config.yaml
d_model: 96
head_dim: 32
d_mlp: 384
activation: "squared_relu"
norm: "rmsnorm"
rope_base: 10000.0
parallel_block: false
init_std_up: 0.0607
lr_mult_qkv: 0.4
lr_head: 0.00605
warmup_steps: 260
decay_fraction: 0.555
decay_shape: "linear"
final_lr_fraction: 0.02
steps: 8412
Each number is 500 + 25 x the weight over its row's rms, rounded and kept within 0 to 999. Layers, rows and columns count from 0. Numbers have three digits each. The size before them is the row's rms in percent of the matrix's.

# layer 3 MLP up, 384x96, rms 0.282, rows 95-167, columns 0-95
100:521487527506454537480458442503465472508517525538513505503526472536494504539508469484496481510517566486509494487498508490509558512503465440500559494484498492475531499494519524482504534510508494530550492510495501545515448477520541480490509504484518520495512457496492485493498475511529503518
105:496493534514451476506525531475580495524480511519494506539521515493487530482500443526492522495530553488543498465512487505498467512499489529521508519524516571483514507540524516496517513501529515469505500469508464500522514459537476531491506548501474505517508508518529533501541505486498506515
096:520501499507510500456511491487514513487490525488539453524465523477484502452458495438478535483485487512512481505495513491512521493503493471475549512496455494522508464503521540493485537471520483515495504489525498463506513463488476484466514508521503524514511404477495489523519507442463516507
092:508495457513504502474525458492496518498473509568475470509486495503506496484520511494506519540508521489513518490462475517519497514492539525495503554494521485474505513532505506479518478514530517499557524497501523503493499444481543519450522577485491474500527501522455534471506499509515565502
118:479491520525497497454488502493525504517492525546519499514503501447514500490483460489521583496472475548507495473479508492483502506537487491523473532521538502498526440498534509469518482475499497519526466546514467515504511530483532490460494481511533489491523515459519502477498491513537561488
094:529500495402520527525551486512492458506494510495481492499525477489474502527516510502553482460501498509517480492483498478506500526531491511514480489479508504515498447499428489478494523508548506524536465510537489487531514518520490504492456491488497508469505486509548479528480512538476459513
101:519525485501505504531488507524503506517489466469476479522497489484481522477422478439519521513489506513527540478469540465499508530488501524517516500486510503556507522521497478438507506514526492470482478519503499499567498460510492484491501523547556544509494493490474514466481478498473476502
101:520534491491497504524518458499496518521500484465550480493487528502525475516488508471471485492487502541514508505534534498523505522486553507518513497472493537538509503511475516538554530501517497510486500513526466497516508481484515531525427504528489511487442411479491514519494522522478524511
104:533480502504503534534491504463540483557503461524430515478542525509504495497470500506523501550492544503499469533518553502479509480507529491490479517482513490448481496510482508482490499465525484493484477536538500513523437510514491526493495480515499511493464468482509472500454498505450496515
125:523545493489480479487501489490519520513504484525507505493511480509506475497494522481495477518517530474500443492459499516506507546477512471525530559526473488501521534534454531507553463487519526485508501494541512555503518514471537521480488504496516516507496476512463441499475552548467502479
105:524507479519487464561508481459522511518452502495528491516532529516494476482450484516510512511517534493476536487537511494526527485526577493504494546494535511508480501459498521483515458527510537531509475506555502498513490505503535510509476508464466532498505464513490515497444484514500522494
083:499498487480521480478531522480468505503489477510501512545498539486498481509489428489494474499509508513552506529486464531486542480489536491498539516513506503485475496520520468444450514462493499440495490514508495508535482540482528489464536474496511501467464502523514477523464494487520487561
088:450493502500483474477468509515506523511493519468513533564492491500529506506504494504518557509509511515493533487424522421547532510515533518513499517477498510471497499518505511504515543493541500446477508487467508478519538521505523490474525486501479490470524494495503465542525526478510480506
121:508513498478441501480482516500522510516475490519533536506514485473521506465465465484513486479495518530509507452498490503480490486544526460528512512457498540524481507480480525479533487501494455461502504509487495516471529461533481499502510572502499500495493457465542481520485489461443518539
111:489524496487490488495510491501498489494495490494466512490552487449483464461497472466511497511482566478496533473503500506539535525496519508545547568488546509499470479487503516480517522446501534461472487480489515487480496508549514523470477500501510450487508461481521488520472465510515485521
091:527511481483495516498506549471476502507473495522540503491493482466543482512508479484485515490468525501524492503482505482509471500568490465495495482499457545507509498540501513464505475532476448516445495513495495517505520519491527544516489507509537440497500480521471477563467503477442494501
098:518481503485476513512465489490498472498511486515524504475483515463534491488513518482496483506519545524506483519506537466510534491571504474535530469490471537506519501485509521468525484477483525522526493486459521498512497446527483495499500539442499508502434489466533501437496538495505526465
124:531541470468494490491458510518551510499523460477483538534500484481542507499492463480500495478509495469512478511491537496512546494520507523564485492515538515480487496500482532475476486484527489493499499546502458507474481507486529496454506532430503506484462490495496479468509492445492538520
098:513487530465459524524456467542495462523494449480510563476508477501494510509496499457519500553502491518524478490513534523501470494506552492500497520518463508519540501478527525511496485495526560522519514531489482513536469510502507541453502502474526542490481516549495501527502509511524506505
094:536515491453507478506501498494533536479492518496480524521480502517564500538487487493528515535511492516566483503477523494520472531519487519551520495508527502498500511520463482419533529503510454490493474522513508521512516488487504497504538491532532512497484509495556513494513553547480486520
095:488475505496493555491433492488518514538461527491520525528524526448500483492532476528454476513470515525524476504517521522514524531525533437499529521484474500506516504495506502517487507499469512455511525486536511490509476479533502491449479478485487529499531511505544486540504455529482515517
095:540504469495489508485515532521526508488537496525528508494509472421522508527485465513499445517512536527570500466491511491536493511531509512554492488488518480527501462482490518492519550485484516508485478527515514512530499503501488474473499514504453506463454501456515512468487528506496478534
108:531515489516416482507504505495519528505550502480512536512503484492452466502497473515480472496512527510504548480514509488508533526527527484546530502491524500513510499481522465488515527485542511521510483509495508524509451514483519545499519530477458576496485488497484503513519531498498541549
089:534506495486479524467482514554487480501528468505441501502562494529492500453538471535496541534474546540523547475474475497508506470510523495537550494526540517478484501520522506494512535499523490485484508498460494490521516506524522499487482473481520524466498495490526495541476517509482503537
106:517486480515488489516499448475478475510514518488490490502491548513515512482520516421523502494501491485511493492476534476511515485538526463543546465449526547483515526493462498487481469436475467471515502524551522523521514480480512479505497482496484469474499495465479481489477472522497530486
096:507491519523519474510489479515534489497489482492504465523532533526542530490507490505546495559494500507484506516529495493571568509496478522473497509418506491512488496541508535528487502483482475540524465532509518479519490519522498469475468537488504506503506493484475510506458506535462521504
088:506475489491476481502509493470508493568446476523517486551587531486493527488500506503504531483522506524515515556520483495503496538491480514518489496518480530485506519494527497528449487504533506543539487492484509533491463467492481512486528532504504455463524489491509486503523476456516495526
102:489510478506505512477543499469547528503512490545506534497515488499493479503467475487504467507473561514515460486453555485505476503541521488512570497535524495499514498488475480495539496513462473497480466538467469529469495521486539488502479486449486481467505495472511502467467503484512511524
107:482477537486512510541461493515504529501475499503458537534495471518484489479503506505550515578470525475500496469514543510487516502459492450510494524511499495515513456570490529542495480510503488516457475498481506488460499482543504481501510536488482508455500508485499493473474461513498510468
098:513506500508466544486528512463537490482537510513478491513488473485499488538498497506516528524478514489501486440500506468532490518498498453511504500501528525436455485481491525504479536472463483532508512504502512514511511462513483479501535531517530517484457503506465461459434522468454477519
088:499490496506471530472490475512532529520518510492546504529487484494510487491484437522524482502512514501524509478516503486503469565524508487515529474500497497511560522504476554495499507480453489496497501469505476551528472526521519494467477526542483534509505481460539473552469514493493555498
093:504476524493464456489529503508477511541469516504531515571490516479494562517496487451505525505506502476523537500483522440552499509513500472497484504502477535502536534529511481467475468542486488494513473486484505522507468520508446476502491504500520484495514474525513436504491475516527508509
111:514518510549518491509527515533516519523520481522512509536500497507497483456493489472508504458485541510516485444467496500499549486510504459505499523467519562494507479495497505432502536491481519474477502469521507498487506502494473504538509573461514531500481500491479518571490481476484491485
097:515488521482517484479513479480506484518483502495530490514550511534496488532488502503492541503475489498452507479486472477524507503546491498493490528492519503498523498497511482515517528516502461478498481474542437535512539496509541563493571522484522513442454466485531455470474499488493528506
094:482501523502524544484520552500470493515503486504483504467527507460484499438463490470536540511462515513523507465482528504485556511460490514493521502460498482514489469494475478471520489493489552528445473530553484484524499499538485536487456498528500496504486472468480504535497495480506497519
095:538519485439503470525507543510492518456511477459506494517518498463517461516463505513518485470517508469504490484460513531527516463482540507516554524497515559523502474522519503530487495505499523475461494536538501529513533488510485494473504485470481519474488521440478516540476481492501528501
094:503510491486505523527534487498466478514432476469492504483561529534497488503497486509493484481485478493472489461453487462540468518500502513525501547476471480502485493522514519538492519497545528522523497520523462529536503509492562515531482497475517476495555481475508469524500548487499486516
093:490480516482527496470488490525510495513485491516519496521513504500525467483503505493489514501460491512502458426486511507554488512471494457502490484533481513498484507472499535489534515449492465490504491527492422508476502469526469547535471472527483507468530510477507473524516457542454511480
096:525483476522493472501501529520499526490515489488556506506493505462538468516500478474495505497483537484560513505462517461481514512509526454539480519486514549498533516531485509495462465452501501492475514519492472552473499456482532459507527512457525529513489468497539527504507494506453503487
098:497515488492518543476452456525492526523494500477532517505486512457548494533454482485507491463466482517526525499485549497481500509540504514489495546505487494549532498505518510529475483494479502507491501517457461488540503502500541480468482505521481502460472485520498522549529489532548549505
099:475503538498485503532458546500498475511506507539524483524499498460511502466496471501487483500519533526540525519545517531516476481547495518537492494526499520529498477528508550492513507475507501532497478509529518488487506555482486514518463541448481524462477509458456475488509527487543467521
101:474478499450507497477521522454485493498504503487477503492513515504550518540475532486526489474485500475515547517511519513498536499501541523499493486479465516530514495502519482538475514470538475496509455548526483556487523484515505500439455502458520489477524465497491512529465504495479558516
094:541483481455476486536522535530511462483487473516462515499529502512493485483500490498543489508504498502543508457469490484493516493512487536492527568476521515473480489491466528470528483541543485492529503534522531487572534500462500482531528486492515461494527511494490476504493519500486466465
106:492530500457509521461512459508535478475486501517528530513497533463470505450483515482537515526514558473493516518454518496515512520513534513544485546522522517494486494519472538483506509489477501460499447487525497515537488544476533491487515489527510475511532480524497511503498475444518462496
102:504475510486502521527493448478503469510534493507517488502556515471492441524492468512518510515514480519544482466527482509511477525532542498524509524525475518493527557497536513487499485509566486489532520500490459507518501502520536529514516472491468502513466480539492515507501552548522491531
093:464503454517480553547541519525508495526480433481477523492496488506499507461518481479539507482481502523485495522496514489459511490500496477513493482470467520494523494512534508530489486512504477493535501537495481519505499481527486525506493505522528481466562495455562481468536491487467551520
093:541503487493443482491479478513487510492538461464482526532507534523482530506522453481489517524460547474523536502557509510485535493483483481516491516530505505511521510543489511465511522501527430481480493518514514493531469536464525489505491489474494535463522501513458530513494534492480518489
091:501556479459502478488500512525491512499532495494525506488500516508478465495492503455511509487503470487485467432494531432514528503496507510487499539496499544515482531533498509518523487479525464477529510567461511491524536479537500498457497546445519503516476481540489521512493497486494525499
099:543496492447483505486501531508506509473472483459530501498530514499501464530517500532515477471508534473527474546526529476520539504444532464558488484519495481511518468511468497539503472499543505483500481529534497515483546489480521554517507498505461467475480519496478528517502484503489522525
098:489495482498529476523472471444528489476468461501505556541491522537482477506481511537496511499495495540486503515480522490477521538486533452496533532519471486479469502477511532459476539502513513479521493515552510510504528525537505498481470514477483475479531492475537505448528525472490499468
134:489506509450497526498506499508501501509512475530533536509502502464471484480454505490485536507500505480550500496473516492497481501477522546511487554519495514468528477470476514490496485451479518484549456550509514514510459493515503530488434471499486495506512523488466479570500512483506527454
097:494502496507505517495534508508505490479515474487441512514530516504504494475476515464497514475540543518495501515519518455463470530509501527530535497522513499538519468509472482516454499463522514488484473545497504494513464520480518509455483505470468515463478464529502549532474533491443530546
111:495554474475483502488476542502496505567480513461512534504511533484487537513459490496486516533542526532520503540516493484500521512468509492513511487518500489494554509507465489531495503486513548478532495530498483500478454441502513503496479530497492516474475473500468461504463549481462502528
099:446473525499487481464459489501505531520513484535484542512490486506499476479496497486474494470549488466521478528505470501538454491523463482469510513493494532489522544506520540471496500459523479447491458481518514522467508458515495481454511499491516532480497507442511476530478508474491531508
105:491476464518498528563520514516463456480512469537511524532524511519474481498476530506503546536515540549509458529481480468534531478502521468493502505494562512473503500484500535501523524496490466468526510520492506471507518511495492555513444492514510498473459488473491502504462509495508500482
092:520514480507479503547462488525496502485493480498500474516528486492486483534508553444548556513518487479535461476499536497498512509452494490521480507493556533483474488490507511476524502439526536499537501496520510506502469497536490509527531475543508478492507469535475528488540527494470504516
094:496487455503503547484544527516499510505510471507491478532500507461518440531499484498508475536494546525520451515539526501528516499486533529534499470503518541487451519485479483522458519508468460504487502532500441505536542540520489517511478513510502514511522523463497466487477492487496490528
114:510514462467502517557461479496543482525505503518509489527492488523502487511494442489538500516444475492501480498451495538518502501504532487508553516464496504493507474482484531450504492523457536508559431504497518489484488518488513542458482483506500520487523522522513482523481503518511471493
096:502509438512518469497479507493486455520528528507511535545552515520510524440460494484520524485516483507536551495525527497508508534510516510490502485498489517563498472486482471514513513464532492470512510502509485468487491494506496520472502488493473503459538475492464463545483532522458512534
082:488540493434489534530511534542505505486504487513517511488501522498510465446484482498485527512515486494503491496457527451544499488506514501469470504464467523475442501578532520497507467504500476485499496515514530499509464454521480495479526537498497537484485521493456503465508471487513496497
101:505484507467501537497511513464545456532517513491455534499504509453537496490515483491515511534507501519498480521502531467484503506494536516480523496470497540492522456477508497466521486511525490447499457489493523536495490486500546505536494520483454482497530515493546519509459507519549530564
098:509536515521472474489504459507479478533513503470466508491495524484477527511484522477533489499459521518503494471536541482485502503522528485491556498472492498542494470522473515517552569466488455500511494495523507503476487514486516563501499521469483501432492477494511537500501476469522488526
113:527522512455456533499473517527490456499529462508523512514521477465488520454513502456519495553490473503522458539484527505487477531490521496504554556483455523497496462483504549516476489489481521489508489508531475536526497536537511503497501512535516527496480504506511474546498516494516484520
091:475488511495468519505450437462521477496507490491484527532538490509497475507501463498478495513469493533498506475469481493482480518475468476480482532481505477516522479472491510465532477500475518462454467480518478459527460553532481483454453510533497507467519497511531540487512475479491495525
093:498509459521515468494450552468539481493510488519502513502489509502495447510432506536527500515486489488508505530446519515481516488511513518495496509511520526464436482496525492457507466490505517472481488493522513474506531511510521508519481499514465502451473544452488522509453521474468524481
099:479531482501516494531510498538494543552521476488519468508494523510490468504462447508488476514500491484503471524514540468513525503471530472527491504499502525490558511549481526447506476496464540491488499504526506482521529488460489514521528457522544482516536513558508489524492472485502476524
105:542535483471492520541483475471526495480493434531518533506483497506492536481500502506462526537475522548507499515482483492490502487518518531508505515529461480487508534455482551468554476496505519503496475518562461510516496480504483478473476520510491489496524494522519491539526549501459513497
089:505526506500539457490502473534555559531495475535531513523514495515544469493517514469526515451488493494513519521477535495473562503500473501484487533500556531494487513501536504522495474505480484480508494505499523536563490450493471506476495485498457463511490500511503533495512496488481536491
119:509562501480476535524504517508505479524476474485464479545505512475524517538476529480492508501463506506506490509512523464467503509494499537513489491473520530527490521538459478481523521515501479485534479507508452505537474504468510516505440502505478488493452414512531534524486492498506537498
093:477524483456481529560515531460485488526459447483523496490502474480509478520489476510509546522473511491502470483483513506524497572493516488534473469478509524498528525491517484470494491510497466453517527495517510497478483520500505512532512494455553519515505483529512476503479472510484546551
114:490502479507473506536520473496537437494468484513483515526499477474489517502500449515511496566528496495491503487472559513526498496455514462485504479526483543481508523492435534521479503499509480471516496534517501514543499474482496547497477504506495543498524507505482497481517556471545505506
102:437499513484463480509535502535469499534471510502505496482516537472544490510498470470494494482469497476495500524464487484539507548536530477520512497489481542526499500552485526518538523474472497487508477464530504518489494516519473501439462502498500497442483489492495504540465496522540506530
131:471484454522452480514454495480484491510536455522500530534538524520478487479480468537527513482525520507500486495432506473520495503504516517502502550552531493543496515499459532450536494474513506519499487487472454498520497532517504530488492530495521512505531490488487502536463511509538502487
# layer 3 MLP down (transposed), 384x96, rms 0.266, rows 95-166, columns 0-95
102:499487467540520523428498502510510460492522534509502458443510479525539512508513436491473463473500534515504525508493509504486498510465496461473557473453483509498472492505513489525473504480508520498534530494476484515547496489507508480479475475520534478491466516513472484526466484528507472484
109:505519488520530524518546503488515469522483508424496487482510534479487520513491474501580514472487530519563480477537499536490495547509501509501483457475537460498506503488516472489478499504490501533520511485515456523529527513522511520449493513500528497527506467517537494492484483535526507509
097:471514489488528499445512517477517452461495508496475489532527450498487527525558484534458486508490462539506466516481519469487502564531504519518501487492491503522513519497517466562515534500511494526499504506475478479468479513460494514523468469518464470546516526496526496520487501491473485511
093:511505472515504527479527490493481511509546518481444480513475506507473488517494549500520519516485537501478516546532484491485511509487555487461516513483481481492537520503524523516530478490476472503549541541505454525454505508480517495446496520487479540522520471505458498541512469534513511530
118:493475504519463525491527498460474456489573522535511490467468495465489525494509475518483530469479486526489494505503469509484522501474506453522528475507485528504503504499547505520516511515517519530476500504541537525516473508452503455476539513506512467534498502451516524485476464526546523518
089:460506527549466539503500471474529438541485525520472498519469515498497514467465458502472483538489516504537513533484483513505493497493482508569515498490478515535523528540488481473475493482494454480454465509491527512506540458471474483507492516518486507506497508511492506475509529534477530477
102:499516499483481458522501447485519486515538500513481529461528478529486528456524502514556492510506469546492471483517499520488491507544491508495481515485499479484495444491492408478481468489504517476520493458476514468523526491511497498524506501500483463493479544485512465494525522482489479454
101:530484469503523487533470514495519571477553543467558486558470501510494457487499544498491477477542505528517490517493494498525501463486534495466525484476524514521517488475471523501535504531523521490534487461502489503488480514486499508501529503468524559504491488516509465512538500500472497497
101:515473542502553505482485516501502575489510526457523478515472500533488482551493494468489541485485496492497505508453485526506482478490527472497484528493473517477473472484500481516473454533469532481438525461490508547492486519487487510468493479520481489491545526487496520498513486468484461488
111:524489488482453499484465516490504576515479488509472500476478458509503460510526496485491503539527488491495486546519452526529517532496478490482479470476483469464453522511488511492553525513496497538491538462516486518468506522472477527521514498522523546536498504471504482519458521468501490515
092:523507502496542429465520514541526534493467560486516472538515506479498501455494484485494537498520513536496507492493531502468466423496513519555492530534479467500514497489481559515474485517504504501497531516494501532526482495508502493481473460494496508498500528536487521488483493472490469496
091:449486548506511521539505518472529523517503540492463503535506476445522546453555466488495466504497503499497521493503482502483484494532475515521499533518502533488513527529530467529470499512441515495499512498495547479494533484524464534509528487474472533522492538513490514494501482497488460523
094:493493491518502523507500528506506524515456484477541508499488514525529478514489580525505572497546469469496478520524491497498549488485504465510437515482509461492499495509511472534511520511515507494536499529539472498544516531476495468493537505501475473528497507532516498523540533527504474508
118:463512517518429485475502456534488512523505494520489566484485464519515488501533476499495469522495533477479516476487491511495483546510518475533478510482553497503494469491504501490496453496518511495474464473469527489477534491524477501536509505475551502528513516534504530439501490529461478507
111:488533497504539519527465462544510456492477505453523467491501510556533498494533399509479460453474481506502466504493500508507499482503503455466507509481468512514546501494526490504468516518516521477506525503492504484477516538512477517465534514477494485494495498517498510453489507491474501506
095:441488480529604494470513485489523441508502505537468512504462474504465516490531518494488477470526505517475513532471478508480468541491500516477499498480525478481496498491563463510494506462536522494506519486533501490499535524509509510474507495492481540492519513518489478475510468508513486525
095:512508525465474517445495465536534516504505518499547482491540537510462514521496498500514489513489541477532492456526463500457458483484506467524501521520539484513493486500514510491515522525490524507515470508540476499464519542495513455480480499493471452508537470464480502547461470486486504478
110:488483532512507526458506517470476555495488527475528551498480517534440525537481487487475516480477478483467505499487476487500505497482461520494467442489492458512491496499455530519511506470546456483477495530456490499503510489465492475509521506486468509460479515492511477448525516479501528475
094:481466504490465565506536495477462463478502503489492501506490489480494526551529548479490530502474493544493476523463503488499495560462476511474484455478513479489515503513491477522515492479518433529501525514534544472521488524531477494507499498483471480492516524498473478459515507485473509541
094:529485493549493463520514462468509469534452506490504524463487501520513491459531503523498467463530507518475469448472485510499467480461490517502497478491500483493478468499517407512477476472511505496520520482523481469509535504484530505498534510497523507483476507455450472480491485505506481475
097:500478525507587507478500484494525535474433515521542522499517506530511478539508531490522441501506506492498493497500504507499527464489509520517518506515517481492500517482482476492517482496509425528511542520515502471489488453465510470515496482479473528469477490542469524462494490489492537499
096:551476461500488492500517462534462492537467474481505503468503506557484487465547470519524538490479465478457491491512465524489507512461504470503484473503524472481488488531529500484531441503484524468517501480523524504548501490486528507527523502532504510535562499527524484505505485496482503481
104:492520473492537477485527454544477530443499513476500467524507504461498503506547499506511491471506464510496472530498513501501472492488500448516514469505510490494481515507479554534514490486461519505524518503521462507510435501470515530443468451517439523523469484486475505493508500488520494496
102:489506518537486516470507512494460483529527498490517479506486499541510491470674491471465553496483526502491513509510463496485502523492528498526499495505493488472515489466501527506501502491509494496510518490496509511484517512484490481500485497519499494480499523530495510500499492489520495505
110:519525494518557506486498504519480501513528492498536462478482502501488496530544496515500550514473481530509482453472504506500471533495524487511482458515486495468518517525521473489481498489519514517489493495502463496554494469519535453503497517512515489532560464458564482568490480501523485488
093:545503488495573440495464486523529522498502499482510483493529471500487507527518497534536466526550509463491523474485501509543534462496489533522501493483534475519508498542504547532495482482478530522493488540487501546485465504499492481479503508542509525482487518490505541474496502479477456522
090:516452478501511485515501504501479504487534491532507457504472496486461474493556535469515522485529494453496510504488488488486510502504474486510471440464505499505491481479484482451505491502505516544486570475491466516476473534467541529539491513549530505494552475485496494498507482511449492495
101:568501439502478480478489454538476529486474476495503530482489488442514516499536486508502491524530478469543476512535489491511501456462510506525522540507520502466519487485544505488506459526536530492497489477501478520489508493484480542528494503496495489541507530491473463514552475518504489517
108:466496518524468531537500505516523496485512526485445525494479472504503484536532578517511477473515454476498511513501519494471509500516466516518521508479457502493501512518486495497481457550491491493434513493484524470484511473525558532504550522486493523493496492452519533489511508520537497489
102:491506495515496480462512556519505505473547491482499480516525500526479512518520529497546489499509448456504501524539532534447497484501506505511522515509498487420489451483490522526488497498533519515492510494492496526480514467503461474502463465507523465456482500545488468455500478507480467506
088:466508509488500503508513529535491524530489526484524494466492521515468531465524520524499426529512490501476489477511511463517483456498484518531538532523528457496494560496471476472501489487487489481547515500500554511460522497533478525513469479520463499549461484527508512506503525503532525500
102:512465457476458508518502515507535505490500485463499526543474536525526511539510509481516519478482494506476513474512480500490522529504502492472465460476493489520468479448478516432530537496505497537515522520478459500488509496513550492481520484560547537479506467532506484503499506487457477498
107:510487469550470487530510461525490516527513487535496523497484517500522534457544506549489415516497462528492500502486462516524489468515508486470509495508495484508480536508506463461481536457511493482507499507543497466469501470493467492511503545470516506529486518532524485543487499470525503507
105:512503447479550542462523491505496471487463501486512466513495482503480537507503499539471483496446464515503496514517484504506483537527511495484490488478505522511518522462523423553499480531550457488508521483488481476502532521501459497514526478462522459496510511513486486532489481517527466491
096:531517508501522487519494461527503520518537490491507479525500476508496493545541494470510479506482502497480529563535464464500483529561505445458519506493517522487528472509554517504489488509535475455523500457470493474468482509504505511505463491479481463471466548510495505481522525525513497474
098:498506475524510529453503506485511470545509552537451506494477516531515564493525473502499458495489492514502483487490466469508523541480465479499494453485485511465504513515488498512439487474475472490480507481498543527510492536494487521511460542512496487536521473504504479477485507503511506571
099:500515487489528530511525519489524429533474464458516517509500507525503534534569501499498489509484533501522506492491498509503491535488479537474508509507506489490559488500530502545495494505525508468473540508489479559500492523512507527481541460509484488522515542494485508537451464481492453508
096:517488551484502444532506496506466515498459505502485521471536526526479493499492518505522529484547446467477499558525526476515484437508508504528510526503476514506480485517503548518477486506527494520492453518514494525496506466478511492516513549512502500498494465550480522497518538458524520527
097:494453524520449489512524475520497496530506498520497553487501476522489538466518456505469530508501500472447493549524469492504482539517523489540481494479515530496493483538508534533487485510436487545494476464469459491459464528458484493496486521492488535487491511498497488524496503495515466512
100:505526476562462521519505466471506535506498479495452518515474500527504496477474561498473464541529486508492473491514503505487515487468540494513481511472496522488517523537496508470498474493507489471523506472527518516477495484490456531531557555528536546541478514466491486505479491511521495526
103:481497535465467519426524484467507512493503509533500469503484487443525497498525538485482495514503521525528510486538534471502495517521514491540501515524458527547503478481529497521458477539417531514470506486480486482473490486486485528490498511510490524473478520528492481522505473495507467518
098:465486506516438485501509457527497471513509506539499500500497459489501483498530553521502395499470499507523478480483489450516491412514515490517489475511506505506535530487458547474480495511482524472496533494501498501509491500487481519483496519504508522486494529516535501505499514523507492477
090:505494509468506464540507542523498445482467480465519502482493505510478490510539476525501448494543504492527532508546490504494542461504483482452482465553472534507534481467507463506505502536529508516523511473471522487498457505494497520516524501474485517503523483515494545533465473474497528477
113:458482501472534491499525475552530463502503482469440534471489517513501532490487508459519519519523495529490460523470462503493451473497541512499510544542492516488465483505506546494469482492528520508500507552460505490497554532481528486517496493501472518532530492478478523525482494506511492477
104:475469488521505499537521490489482481479542447507466466470487484470456502493489488518482511485503499500529498532501510466502450499519448519453532501488460528479483533500515536470512468525532486490500487482483494469464480512516510522515496464514463520535491489545491506553500487519531513563
095:491455514514513481488512509486538493488543519491479474449503498520501499502489511503499535509562462487542503495513451481520541444487524507461549537573557507460494470477526483481514487483497508521481489467493513497497516519482466471471509465502482487511498489509464505489525470492506478512
095:470478497517476513502532500482465494477487521472506484497495496476465489527561456508483519512538511504482502464483461487505486452446519545502494551518483460484479489492517550464500434498527528502499498513502517514477438540508487477495526478506513506509496533531487499474500522479502454490
098:504511519484528470477509470499480571490460502502509474458543470504500500519564537520483514500501424470483484471497498525502498474463451519501511525476462505458483470502495539515519444534515478493511466495492479490469500442495489501496517490504501514502500502503514487516474520504540499483
096:486536508521511505504527475446509473484546488506439487517489488525525541471517500479523495490489512511453565496486507509535521507492487520450520455480522485456478496500498492483490498475486499511519525521507511531514478505505464466484436484495537514479456473507477476459522489537480502528
106:466481495481524507543521472453486467464448493514498504488466486486499494458541486516488498481454506561530524516498513504482486573486508484529515512523437496518482515502525447488449522521492512497513521503530498513495488522497491486487483461474523485505515505502538529510510458482491475472
132:508489487518495519482490480480514498510530495443469491506519519475453512507512512507537519480520469495468518560482514547479471461529540524520544512491495517481496460524521504471510424513515528492516513498498527526494480454504516510487508485503492531489446468504499462517453455518484494484
100:475528548521511506496505521489494461505534506482515511473498463477492506487450464503531503446484483510485505478515519472470497453487495536536510483524466509488497502519473387484488481500520468502498490497483482455534515525503490471529519484467545539517518522496484511508499502482512497507
112:451540489507528504537517543505525508509505500462518495469466478504460517493501465513469550481500498530489509504474499516472505536479499507477500456506536458512514544492494391497529509500496475511520511510514479454474487484519501500519485538509493499523494497513446477516501522509509476482
102:468483464500488459487523479512483464517495480507526511492482473535495491486458535507524489481526444513484503539507466524496518413506500512508484449516513485508453514460502506505465539511507492588526472519490500497497490494474493530490518484471509486487532501486505498509498510488492522450
101:507500519483466494522460560538522520464470501521515485524500505508503502511512560521482522476539514492490562547545481504498488401492517497459496502490490469482517496472520498494480523525479527525519507491510511523490486499488459532478490501514527499490486532508475493526507483477530472474
102:491514547518558493486496503556499530484533505489537481479488489483476465513508611519495514550513466477488502488529508517491518480460512494494481482505527490502505526493500494532497487500455500545508508518470514477463474515518488505492505477538488475543470498497495532471486522502471505524
093:530489496479498498504465525493514536495508496472500527469505530516504523475469525503491467464526495492493507483497485529421496445511523444454549549501495508460495487511499522471487486466542539504535507500502537502505506464501482497461491510476521490520501462493492510502547512510543535474
104:478476510481506474477518472548482486545504517523513476490472496523554519578492461466505529462476503482508498501490482515518458464502490491496505522461517488549526487494511515462487496502527540495497491507482470476497493530532482450481507506487484527497509553536501480514447510509512461471
110:496547498489587485529514463515492473517491512484540505504484480492484515483491517518522530453493468493464495511500496502481469474531482525479515440492513471516533488494486363500506516498491476498500478488508490499505500487509497493517521522497498499502505498513512499511509513483530477502
087:504472505533574483489468498527484501515494465513521514476515536538503486505506580505482490492484471467456484502497475514538532474527478475471490538491516493435438484495491523534505493492516518474532501518501492512506493462472477510475489494479469462491503494486502552481515498528497512489
102:464489481499527508491531505536505566497524559497509502467497504541520475499534486476513495504527486478539481507518497510498535510469436468478526469525519518485490475512566469502468469475535451494471518489447511498509502502497514462491487477495509492496514486452476526494527510495525489522
104:493472506529469519494502493497550502494516474474450502488496539467511550505530495488457510527505508495516489589491502517527508529489510537469504475513481534487473507503518510503451497507514537521487499493495561503504447533474498490519492503532520476498498489514470500442542485517505525533
114:503499486493477537514518537470485531485515515496566490489480510514499494506479570473442509466529532493542502499504507481495448522473461502513469495501507513484472495452512493516538521520526498485490522496514492459492458538476463489535529493490481501522491534525499527505543529468510487541
092:469480476495488463488489513509466497555487513504499494498536502557537522512503536525498475445437473503505517513472513474504520506466482484489496544495516491490474540502479477455482491483520485463529505530524518464507499522506462483533467489484495453487499507483537540460458529480504503518
096:460502492495556505474530536481467451550514480527483513518513487477476510547515496478464488525451529491510495519498480501523452507527447450542468462497459504508515492479479490505503476499550479459502500478508517487498482524511510529516501477486499480505504513448481477495499485535492519459
098:533455503510536519509524447505510515488484520524503478517526465508503496534466466502488468523521498517474530487541524494488514498509471496509519478457478494472548506503510453450474495459522491511511512510504483505481536473548465436500442482509496532472494506498464490520502531465526511511
106:451530476541513525488557510476516496518530468491531503510486499507481504488511523502489488486453516532495482511497512474457514581507477464505543482478487495485465488505525458477509477491494504483518526482511492508504555499516446478516502491485509447550518512523519468513488479538497508536
092:503487508521511498498534512480504527505583524479523546505520492520545524484472515504496482544470492501547467519504503504474480527498533550538507517483480458509521515506479520512473491520468512459502508473492500531499535420489495520536520536512494516531502497515486483552475517501519507494
105:478515468527504475485526536527563520516498493481559496470523489528528511505512506519459495499485501521511509477535504487483523509478513515502448512492473526516507490529479419499479516483509511482544537494512464450538496506478475479476515509475529495534498521525519487551537472470488494513
096:499458481525538456476508514528494507489487490526467528466507512558515511459493561521516505520541463464513494532519499524487538445453474518490500516478518512487508497523494506510493520464496489496520506483556463512475486515509500492470501521539487487559490497524500522527539517460517494483
109:499509473525444504526522538501517472525475475491486526490498496493479519499489493529490520503556475540507454550491532521465497487483526460501504495540510460466485538477492554477517473455447495471515492497484485504512504473483496523492490518531489532517536525511490530432501506492507526496
098:509476519501512525523490532517511616488493544468489525475491498464526487513524535505502492490474490523477478497504480502492506516508489527504440465471483489480488485499486484511520527495502507511495512497511488483519495468434506426523516524529534480493542468502500511487522511502510478529